{"vocab_size": 947, "attn_scale": 0.191, "lr_mult_up": 1.05, "lr_mult_down": 1.5}
Each number is 500 + 25 x the weight over its row's rms, rounded and kept within 0 to 999. Layers, rows and columns count from 0. Numbers have three digits each. The size before them is the row's rms in percent of the matrix's.

# gate: layer 2 MLP gate, 320x128, rms 0.355, rows 262-278, columns 0-127
# up: layer 2 MLP up, 320x128, rms 0.348, rows 262-277, columns 0-127
# down: layer 2 MLP down (transposed), 320x128, rms 0.194, rows 262-277, columns 0-127
gate262 098:545506512491511436470528520461456510499471515480531447533524493511496512463471519558479537481517531506482509526541493514502522470466470516524536464496523491514510519487498515519487477505513516487449487514521489501475484473450470467488496514498495484527557491464483479516499501547542513478508487513477510505532486505484469523523483485496535502492496549474504545495503497513548494493549
up262 102:506506502466525523539523474454540490491548477511505534488491543491516508510492528470507506509529465444492517509424510493508503496492512494507468501518510539528474484548510519518465512508479524506501518484472503510492508464487500518475532507531517475507471459486482510493482469519458459540508556491505518534488555492498501475479487531445451505531516533534496528500481517506532516537493
down262 098:479459462491558494460471460490511458520520506478450525473521463496531512509486477520482521508517464529490511506519518491448518494525486514482508516482497508511483488523485500448438501497539493529508512461525528548538477522523470503510519470514477508499529500530544517558503521443475519505505484457547460491498505483530518529523496502514494465509469482499526469501514487499484515501486
gate263 099:489504542514482488482532476513546455512515479478482485516516530482540520414540540511487476472524516528473491518491495451492494489515462489505530493452496515511534483520490494510481452510542498525488503466510509509486513503483490486499505508527530491517496518499481546482440493485541487467449530520502524500527478489474481524521519493517426510516504511507508465541461513499500534490518
up263 095:535481531482547450516520507513537522467508468508520469520507487476530494502493499502458478521464509546494437490502510488472483452500543507502499454511478469488503480552518518505494516514510549532535487496488501498447476513471511489490503484474498528506485493526493446490476534487477492491526519519495497560513464520507451507502531488486497492504542464493536536466476544474522475498507
down263 097:505524493535477482464554524489541483485477562486506511490480518477535501511527526481516488488491510500488511492498491541518529458510449503530538495468509469505486457539532531500488479483519524471471526463511477483514503538508477505521484492432486466474495489508500540472509510502499483468501537502541514483525467501490539526521515483467508495533483487496500514562561526476511521498465
gate264 097:498486499498488486527478516476490544487484503501512518495501540488491473467539502473477503516453481496503488510479422540487502510455463488531511469503475548505468496488502507530505510498515488535502500504481478495517511434505504502509459524480486497529498508492483491506475477524503480525525556468464529481460482452472494561526506496518490505495416489519500518521523477547533469484486
up264 095:498515464502559506445556462508548503516506532506534492492527474507493522506491481475506495502506497473493527521526568505502501490522499509523495495498499481521493520506526496492476460512507483488501560505504511478478496526467469515515523496502490515538492501489463505529500496488516574479513472514526455487551483475537522458473454529529503504504539508502491511513435515472460535530482
down264 092:515480529524488462494476507516529479502484518493495498530461489535474486484495480488496506545490504510515481446514496517506510493529485496454516506483521517528523506512468553483488487530550500491473494495515493574512473448536505493449482511502538505474520480514476499537490451502509458478550471496536469508543531484518497517474507526545502518474499538470500436493495521517465482513508
gate265 102:454487462508548499522506508505496456473452490514528452462499483494553460501436507490497509508514449481503459520489510540491496518495507478477543481456468467448480458472516507501528505469510511531511525470502541501496562510511468470521501490510515497504519501498460521481465496483461485491481480490516527456503474481494514499504508478454529486479485498503490481460508491525485488536521
up265 108:472519529476524438493521527513518508473476495518494468485475471514522523502515510522470542503464478501487502516464514518476496514534496543459522488532494477559488470542496498517527490478560489499504501507564502501507461509472531477475492506490468463522460479534459488470443515509479499478519527496511519492530550480479493506528482494538451516483487541515510493476491476526496514492477
down265 104:522557524526521501458494487511475512532501509464466450518487509503483508508530503487510515512482470500461523536479516507523480500552522520473500539494490497505479490501550506494499498478510484482462492525483494509494507576474462486504503528489501480479508477493526506511458508497441480462519477547489489514530460448467483525500491472490536531485491503515516506526535544509450548515463
gate266 105:515486532516482516553505507481519489483499471502510520499496496488495486513481498474491456485498494503546499482523513515557527471483447498542549529407490503449490533508510507450529529505525519492500526479462494481491552481479548503486495511514471505467485520516511485473513500511524450465470465500489491548518494506501511487500505489524428474474477529480493500477505497494475499486491
up266 100:503469524493502463515523549527544499513444492470489472483475489479506495507533468512424537486497478461478511484565519498503469507534471499518468505478518490505485496527481485488505513477515512515526537519457515461518530461543448471487497485487519468480500505509505492517487482517487469470481464497481514520499491497519546466517513545530470489516454499510502495492495539520486520478447
down266 100:511541489534498519526483490506513516464543534475492532508522505516513509450516522557545500508508465502503552504465506501483520497494485494498507510512489494448519567514488513517528516509500524483513500465467483507514472477446543496525464495470493494466480504502475484470503526531464512497499474513491473541528453514493479477519449515488525500485476511465436502474451496514503503513547
gate267 095:484485511482459523554489505463522475488461503494549505496492503517507519482500457579540542526516504478507499496520516506485493495491515511506501513492469537453524479536479512526508516550498518496498479482506481511457507505537441544530480484530491467515509515548485527488501522498490522520544481515489493517488492452483510555477508494457536501530474476469471470483510473505470475481479
up267 095:531513477511521495429504497506521543494503513504436511492486492491495478524516495454491500513524454509518499483502497481535476457525455464525510495498516486534521497503492484488485494526499515494511494476477525506535499454485492501528523520491545571493415523443506522522497533511495468478475513489537514488473483510489482506537495518521478538462506502521503477518497499448548491521488
down267 098:509504497541480502510474517506540536530473477522519470486512484519521470473488456477508405509484495528504497494509492483513491502473503485513491493477490502507490511496547494483496501487548534519488521504468524484513479500522555489443516496478521519506495491528501520470540527461521486518487517500522510475551556507492485467530493561551496494533510475543485489490479477530531458505532
gate268 101:479476510504482479535509473470521521477488503517518479553479453507492488504484554519509458474538527472521483449510502476518508471514517462465471502476509506500492561517505512490495484515509517528478470488516514479481531521491448561503504488477504506482531498491496501448527469508523461524537480500486492497480477545512535485557512503527558496495482449536495538494527492473504475503492
up268 103:491495521533464518480487467487520530531511562505499511489506477482487490485482483546507513478482526494496467506488495517532534490495494492497535480476471551496548529480508539557483472464512520495508509534489531453524498484469497497491508453529496498520489522517496552469509524466504491555504480497472473478529492527531469454513498512502538514411478489485501484499511491494502548487516
down268 099:512567441526518512519501497499518495503492474497488466506477494466514511532490496452523425538512485472518552529497499490502500497484480470495466503492479502446495525471520537471504527514489500536485483524450457490496543498524474485458484467511512515493484514469517509472512503489545488501522508529506508509505501475500521526485531515492530512459503554527523508573477506506507494501458
gate269 108:525448460489510529489510516522520492519460467515541485484482532475491459535519484493479518512546466494511467513494494471535547514502506521519511526503486486499526517532523506488533422456500498518505486492462450532471504454515484499485474521502492460514533468574489535492472529500503497511522483505488460475511504493487505489547485517526511486501447493529502519478491488503510479463481
up269 099:483520517424470467485459434493511490465519512489443502468531475499496494518474499523515516483456447502494556496535482463521479497512523500519477535472498471443525477532528503471523526495487519505531525504499507483541487460547493490508487500492506507524508495482520498549501458486499527458486480528513506503491492510504500515518509494512527522541516487455534502473504456529489489480513
down269 102:496493465516520490539466504544518513506543503528484527560468527502499496525454507549525504462505471514491522488534523463525475540516538444514500514520484489506507519485486507530494534484522517510537548487500539479512500490509490517484517492496498512521502463493494523522498487467516508501511540493572503492524528450484500521488501538481486494518518510479458504542463465467478509563493
gate270 110:462512489492465510513534458492491534499543460502528489503506550452514502457481519495495503512525466483493516508516482509504513486508466546515479474528443506497468491489483509496488465475524522521495496495473505507522548534479580524512512501492494501482447480501492512520506477523538542517514491485491485480487511551524504507511495477483485528487466535527501503473478447455489464497565
up270 111:515532488522538543479490516477509500517505492478527480526521522467484487519495512466507474523476474507504505528516528488546499488488510515476526486461521478486478478543508478466545535480520516441491510474489530480495496503514526477494507518480536492537465501514426476534504504475489496489509477503492463528467504503518564478449487466474490504500536506452483525542536497472465459500533
down270 109:483463535475514532497469522510489531470500528514519498500526477534552490494488483508446557506444492499477486521466507509494512464517495508532478559499509498503497495522451526538493518509518500517536524520487500484486523467479517487475495509487463455538504480461530511482519472510526478527532544499533482484488483452486459480536511538503494528485492474504527450480473464501489493527467
gate271 102:513497524494428510519462524477498518484505548458510527493519497523520504457471521493498493527510498475533492500478479461560493499535521505485528498518506558511462492533525530490527513526513556516515494498466493499496521525520484511543483471538533537461535480533460465522509476492451484539484475484462529467485477473511481486543534491475502488502516496483490473522486480490503498480490
up271 110:494488484513482531505531528495469503502517487503487451497514527500518519509539483477510498490541492526467512492483481503479504455513503522541514508499516517546498508476526525462478519536552506493462499495512516484492548490513469492472504529521471535491498454522529474503508517506514491508472539516495498464476490486527518496424469497555482489450481484558499509437454489504552518487473
down271 105:492481498500533492481526532474477522538487466498453498502501482452465482537496494517517499487542541514511521479533496467499503443489512473471537487477490484485482544521498521447519497491513476471506485507488444534516525505515480497495471507491575499559510491491502457551521478481469496484485515482501494494498497531530517506514515540562482489531487486464511490506490546520473482468488
gate272 099:514472496500507482530515471492496489481479515435501506493515468458505465502472568498487476486519467502512497455511503469536492520519496519529523475505502480484449462511493495527490522510543558486470530536497480497453523540522468524506458546541496508515538456466483527470462477471517473463481486520503493498543559500489520489514510485475504492520498515510527477509501527500524490523502
up272 097:516510464520521496526492526536466549536501497539500494501478489524520485478527490488525512485486507476492466467525502487527505452501476518492467469515477552497505478493480530488525521485502507478520506435489447529542493428514476537501462516486475487525500495481501487509529466520488574526460509530463461487496526497509538477507486520520520508486473528498495499519547479502514506517539
down272 101:501497509480517481446485463491517497558532533517485526510507518484512459519485530466513485520467503494512511507509514458475484517470540549471495466514506478468489505516503495478477520526526466538525488504501523551480459474564501527471483460501527527503512539500522466513571463463506527500560472480526525474517484484513479482488484510493488471537518498498484494504487458514499510491497
gate273 102:491480492502512476505481497525458506503548463482491497501479480486482463507511504507529448466495443482504439484510510522512497527519532473510479486438503520489484511449474506481503536484511498481525495482481476489499584497507511484486536520482507553486477511484497448475481498517455499503490487464539507496496483572500488486523515544515473496537519482508507496488481495494481489464553
up273 103:482481446466469482467482475485499492488492495499522478491494510520535507519454474505499483523488475478486501559508506511533472435487516479552516506538486516479522518527502444453457519506493509532482453469471454507481511512481481517485496519516493496472517524551518476500473533469517523474468500546491465470514489452482466507518532464506497509508490535475537477491480498492527516481483
down273 105:499472508490530511562523554515501502530522513521563478517498497474488506507489489503523519472530520494517485530504501456479529493470494531482508495507532482535506481504532468500536472527566493481504530509470538429509481514506508507514512498460474524523483500479470506482507508510506536510528447492488538489531486483512477512518469523489560522507485499500522446497454510508439503499502
gate274 104:507476522497537522471522525493463468523499451526509478505487452512490499522560474452490482493512513463538514558508514496476503486498523510488517511509473519512508483464456427494505504504523536488515493518528473515468481501487482557484528539507509500541520453510479475496456510527486473485480496480504512489509512539509495512511465563474482517518516462496489477491479493469494505514555
up274 099:540494517502533511499455506523509525488510504491540532511484521534530490487508465500528491486515445541490522496523497484526475478508555524523522525508455474514489510501438492511531479523520501466459514482495453496529456514464500520460499533469501539515502496512475477543487471477528488516485455542508525509526498516478526493582469507507484488499473501512510455514499484504505530501533
down274 099:510484499494522498487484478494454475503533458542535523504536519463509497499502472464513491464518480508452540544490510498482467488538513483423510493483504500502483503495475476518492529517503479484496508552511470479525524486488493506561523442489528482535483509532551515516522487479485503470485522500477518500515448500517518480460541534497501508493477453509487515501509513460478502470451
gate275 108:532483480506492509512492494522483465508487543468482545492544513519483524441484497501457477484504425498483512475511507460496483512489518507516497490504538487463503508483526522487536519471491505482504500507520463541524549513494490480480500540528489528479507455530498498528506468490531521501517451532441457495500553508454476481515485472499519489519479528527526480525537469494491521533529
up275 104:504503501493526498471494501511453478491565485513547488496530466483495531533486518465543520498494549487511524477507482485494521485508502469555487468463487521495528501508502496491517533528519515521437462476477547487519486513489491511562505474488505494521505506483492474447476509507520566456478489472501549500463508514497494511496516498534498498507550459500520468493478489510448485484522
down275 087:510542500538502524493465495494487481512518477488506527501510480504501512500512524511542549520522484477489504461495525475505516491521501511511475522473462496488503485519470499490497472542509514502496474476477504504466482492523516503520507491484489529510521508513478491494475512667498520487515507488488522490448515506553485522476527511498511506538525448480509490490465484515480499507491
gate276 104:524517478506462514502482506517497510508485487529496510460472457493469510521503525479515514483495497501482532497497462497472488508531521503516532520475497561527526503516460494438500514512470536528498521470510512525500502491554489526495522510491541549549528528479490538537465492496515532471494483478519500461531468512439497497554457540483507466533488525494470499514497523510462513453481
up276 102:491469515493500517532538468451520480470507540486546484529482500504524533479496460503478511485494511474558449522534513492477509471445506521495489503509485497539508552482557515520469478476510494465483469470539504469542451482482439486500482529529503523494496487519506471501505547498517503504526512497503512478467467525486531491491535472535501468508521509497513507499515500550499510534519
down276 099:495505515477487506515472432471485470490542516533504471545498502526499518464508454534499448548527492531494508521562490468499515486508525481467517511516459488522530485523523507494543465505510508494509490514487500451570486497497462524492502486514534484490539528492512465481499462534505531502464499521529528484494482494516496477513517484513464537499510527534516486486516503472453470536506
gate277 097:520490509470489525515529471500532484500510495520470485520528503461496483514478491500479535516504503474500477521537483515449471501501476526503472532534511487512525517461477524462502490483488467504465497479449497455491498517504543551491458499558505512507525498515486508461458512519573494539520479552497469435522510493527486509481509479493477473482462478500523467536508516467500519477528
up277 096:507521455515465458461479516510483510484478537495451499505465493456531498497543511529502518456512471529523454507485504530507475503510477467496510551506519507519527483478515489501512481503490500475467504531499506469505477532500507530525500510474508507470431448444525518461508534531490503502502500547504516520534493487516456489501504491509510508495450495476468528516525493493466552520552
down277 098:484504521514520476508538513447522493503521488510516487537493475539517511529490440525533538483519501517519532560531548511500522505519524475522562486494519533488505532502477472535500528510462540507540502507533502537513513521473549516530516450510488482508470512513509482503483497490498502477504460478503537464503535508482477507473499490491491516534520484518498518491468439556482516522478
gate278 100:502492508492485472506490491488472527509483552487493527505522560492512519487478509498492489489492496479524452484506459514502518486466497495542526458519454536475529440516492518535515539523517547513501508477543511515485505482456509472494541507504512496522515482497505482511498443541504495504522533421475478501542488512499506504471486497490570466473518474461519469526507510512510465484511